{
  "n_kv_head": 1,
  "activation": "geglu",
  "norm": "rmsnorm",
  "norm_eps": 1e-05,
  "attn_scale": 0.0875,
  "init": "uniform",
  "init_std_qkv": 0.0272,
  "init_std_down": 0.0,
  "optimizer": "muon",
  "lr": 0.0121,
  "decay_fraction": 0.941,
  "decay_shape": "cos",
  "final_lr_fraction": 0.0
}
Each number is 128 + 32 x the weight over its row's rms, rounded and kept within 0 to 255. Layers, rows and columns count from 0. The size above them is the row's rms in percent of the matrix's.

# layer 8 attention key, 64x192, rms 0.0833, rows 0-63, columns 32-63
size [ 90  91  79  86 101  83  91 148 121 140 111 100  96  89 102 100  98  97  99 102  97 108  95 101  91 105  96 104  95  96  93 101 100 103  94  90 102 103 100 109 103  94 100  92 102  92 108 100  97  94  96 104  89  99  91 104 105  95  98  94  94  96 107 103]
[[125 118 115 111 106 128 137  88 157 104 129 134 140 141 147  94 121 147  83  36 122 112 121 161  98 187  66 131  90 119 138 208]
 [100 148  77 127 145 142 119 105 138 118 133  90  93 129 122 124 143 135 124 128 125 104 124 183 220 138  95 153  93 109 102 137]
 [123 121  88 144 147  88 177 147 126  69 151 105 102 129 114 162 126  88 147 110 118 204  93 151 177 121 165 121 153 169  76 163]
 [ 91 183 146 129 147  94 122 160 105 102 127 117  84 180  94 172 179  69  97 203 126 143 109 131 208 146 140 146 142 128 128 107]
 [149 156 102 112 134 170 165 148 143 101 159 144  99 130 159 152 174 126 140 204 131  96 185 142 154 123 114 128 139 147  86 107]
 [119 135 136 144  87 133 101  91 149 149 125 180 155 115 135  79  79 158  72  50  69 160  97 122  97 100 114 135 117 142 156 157]
 [118 145 127 147 127 132 117 130 156 154 177  84 111 167  61 140 109  66  99  92 159  77  62 107  77 140 194 164 166 106 132  89]
 [147  95  85 177 110 121 157 145 133 182 107 171 167 150 122 103 131 125  75  52 141 149 106 114 133 193  88  89 103  60 143 133]
 [185 133  96 125 195 117 146 109  79 149 127 165 153 108 158  71 137 149 114  67 130 153 153 136 121 129  73 104  78 129 127 138]
 [152 172 145  97 110 123 135 115 178 100 119 107  95 118 122 142 150 130 174 182 112 102 139 153 140  50 153 172 108 175 107 127]
 [ 78 125 113 127  87 138 138 145 152 129 129 139 145 148 130 119 118 138  87  71 149 170 107 138 133  86 127  77  95  70 152 120]
 [210 109 139 152 114 132 132  93 155 156 164 164  91 123 158 137 110  96 103  63  68  82 120 129 151  80 122 123 142  87 156 137]
 [126 170 121 129 112 134 128 188 179 113 132  78 104  98 148 128  57 110 145 196 133  75 145 113 145 117 154 155 213 110 151 132]
 [120  58 168 143 110 146 110  86 138 158 106 123 133 103 167 114 104  81 117 121  81 173 167  93 165 117  65 108 197 164 161  88]
 [119 125 131 102  66 142  89  96 124 146 173 133  84 129 129 182 139  76 120 112 128 115 184 113 168 109 136 128 147 188  81 144]
 [118 123 205 134 130 177 123 135 164 102 200 162 171  79  91 153 125 121  90 142 120  94 130  70 123  69 100 163 120 132 129 160]
 [191 122 166 145  93 131 138 160 101 114 104 158  95 150 121 167 175  94 162 196 161  80 122  88 146 146 152 157 149  73  98 113]
 [ 89 173 116 136 141 196 111 100 121 114 150 105 116 102 132 129 101 147 155  87 118  95 126 155 168 128 122 125 129 134 153 153]
 [152 127 132  59 116 134  93 106 145  77 170 130 180 133 117 144 114 124  92 151 114 133 111 106 158 166 103 156 121 154 102 170]
 [146 134 115 185 137  61  81 140 129 135  99 163 114 126 127 123 103 137 119 100 123 121  88 101 144  92  94 148 123 163 139 176]
 [ 69 143 145 121 120 101  62 136 142 161 108 157 107  64 142 157 144 193 144 145 131 114 134 190 118 157 153 112 171 158  71  91]
 [151  75 102 124  65 113 163 127 131 151 113 107  86 155 100  97 186  92 160  81 146 128 121 139 116 164 135 103  81 139  57 117]
 [ 93 120 137  94 161 131 110  71 109  86 145 125  84  94 129 169 154  49 129 143  94 127 104  91 103 111 145 120  74 133 154 111]
 [107 137 139 181  92 166 178 127 109  66 134 113 143 146 117 120 103  85 149 144 166 130 104  96 115  40 133 122 167 217  81  92]
 [ 42 105 127 143 111  46 135  77 139 165 128 168 140 104 145 145  93 116  55 120 143 178 126 102 116 149 108 165 106 112 147 103]
 [ 85 107  97 189 106 159 139 120  91 179 101 146 179  89 175  98 125 116 139 112  88 131  87 127 208 156 149 146 118 102  88 108]
 [179 176  98  96 145 143  62 124 157 165  89 129 175 122 140  94  83 104 144 128 169  68 125 130 135 128 125  99 135 180 135 167]
 [182 128 156  93 139 119  94 145 126 127 194  71 168 100  77  85 156 196 165 125 107 117 109 145  69  77 123 138 157 207 159 164]
 [145 100 153 148 142 122 179 145 129  76  64 118 159 168 134 150  94 110 172 177  96 119 172  77 140 137 131 112  94 147 137 122]
 [159 143 133 112  88 163 118 163 119 151 113 176 138 136 133 155  93 126  84 121 163 128  78 120 102 156 109 147 163  79 154 158]
 [173 100 126 110 188 116 139 144 106  90 114 167 165 112 146 120 132 112 125 128  88 119 101 152 146 114 146 173 155 146 146 143]
 [ 95 155 130 196 117 102 147 204 110  99 177 135 158 142 139  81 219 107 121 110 139 112  80 145 142 134 165  83  90 129 135 135]
 [153 176 171  99  81 140 118 174 144 110 140 119 184  55 107 169 134 126 113 187 183 109 100 110 180 123 166 151 121 173 154 125]
 [128 149 111  97 106  81 129 106  47 110 151 177 157 150 145 125  67  83 138 137 166 168 127  95  49 121 208 146 148 108 121 132]
 [ 95 135 111 159 153 135  98 157 156 109 127 136  90 128 116 115 137 158 127  60 126 162 145 111 174 103 117 140 191 137 189 136]
 [131  75 126 143  86 134 103  47 111 146 121 112  90 140 107 130  95 139 151 132 208 119 109 123  89  98  95 145 150 133  93 150]
 [113 159 233  81 172 130 117 105 146 106 120 125 148 121 115  94 144 166 122 117 125 189 199 124 169  87 152 115 126 137  94 142]
 [147  74 124 130 118 165 158 105 152 104 112 134 183  89 149  93  95 125 122 127 136 163 120 172 152 157 104  94 146 123 123 156]
 [130 150 106 150 161 160 122 145 139  58 164 171 147  65  68 142 120 102 147 160 126 207 158 133 111 133 193 158 119 159 110 109]
 [122 122 112 131 151 121 163 124 153  93 129 117 138 162 109 129  97 142 152  32 113 139 132 188  83 182 123  88 109 136 148 170]
 [163 109  78 140 160 150 102 162 181  99 148 184  99 130 125 133 148  89 114 154 132 153  85 118 111 160 105  88 127 119 143 176]
 [163 137 142 158 196 150 119 137 106 131 115 134 135 169 100 125 123 153 148  92 151  72 162 191 135 121 140  92  80 130 167  90]
 [ 63  94 102 106 190 132 119 150 103 163 109 152  99 130 114 118  93 176 141 223 120 193 115 119 159 160 112 116 110 100 169  87]
 [122  73 117 178  76 156 131 125 111 113 106 110 131  93 149 136  96 100 127 163  93 136 166 111 101 141 114 160 130 168 125 117]
 [ 97 194 108 125 145 142 136 130 110  87 150 118 127 107 154 161 132  76 121 114 191 120 184 123 112 112 147 146 145 116 176  96]
 [119 200 123  74 116 159 175 126 132 124 212  99  87  93 101 165 162 104  91 106 115 156  87 137 123 155 128 196 156 123 129 131]
 [172  83 103  99 159 133 140 131 139 103 201 214 115 122 157 127 126 153 127 152 141 164 135 146 178 100 135 133  79 163 125 105]
 [ 74 136 118 158 143 153 200 108 167 166 132  95  96 117 119 144 151 130  92 213 144  75 106 169 103 195 113 117 133  98 149 141]
 [121  94 167 103  80 135 126 140 106  84 164 139 118 137 193 141 149 110 145  91 117 125 127 118 170 128  91 179 168 136 121 173]
 [ 58  63 101  92 148  94 144  89 119 112 138 133 123  90 150 117  83 166 147 122 112 127 120 139 131 126 106 129 135 135 123  94]
 [ 84 154  81 136 158 147 170 142  84 149 143 179  77 159 115 110 111 120  94 125 128 191 132 120 167 113 131 165 164 116  96 109]
 [172 151  79 152 163 117 152 164  82 129 172 150 138  52 141 113 211 139  84 113 132 138 116  84 113 156 113 120 114  94 123 135]
 [ 87 156 123 149 134 110 159 140 142 138 122  69 139 125  80 157 119 146 139  98 190 115 193 199  30 160 169 113 134 152 132 139]
 [179 151 151 119 152 154 114 199 167  99 104 139 129 148 114 102 132 106  79  85 132 152 113 167 169 123 117 152 134 117 172 156]
 [130 164 133  92 175 139 167 127 152 145  71 109 127 105 131  98 168 122 100 129 167 154 141 155 160 149  74 121 167  65 124 141]
 [189  68 105 167 161 187 173 104 118 195 101 141 119 178  89 114 111 106 133  54 103 153  96 105 179 153 127 169 119  91 163 141]
 [145 131 136 185 137 143 149 134 107 101 138 151 141  65 123 110 128 111 159 119  93  91 129  91  99 141 171 115 102 147 134  97]
 [140 169 226 135 139  99 157 129  39  76 111 138 159 108  74 178 129 149 149 135 166  73 114 121 163  90 131 147 106 125  95 151]
 [118 152 133 121 134 143 136 122 177  83 136 214 172 122 173 150 163 142 128 172 138 160 125  44 111  61 127 113  95  94  62 150]
 [ 97 128 157 125 177 129  80 151  88 103 108 157 140  98 125 134 193 103 136 157 159 112 162 127 148 114 111 108 128 194 146 167]
 [123 184 117 141 134 146 156 100 150  83 181 131 180 146 142 144 131 138 135 117 157 149 112 180 200 156 155 206 167  83 160 116]
 [176 106 129  93 108 146 183 130 111  52 107 158 111 147 113  88 110 159 119 143 169 111  91 141 126 132  97 101 117 129 154 159]
 [ 97 157 119 167  95 174 188 136 128 105  76 119 151  93 154 114 121 163 121 137 159 133 156 114  98 192 161 138 126 222 183  71]
 [149 140 146 170 183 122 126 129 123  89 122 136 127 110 116 129 197 148  84  98  85 160 145 118 134 133 222 105  94 126 162 191]]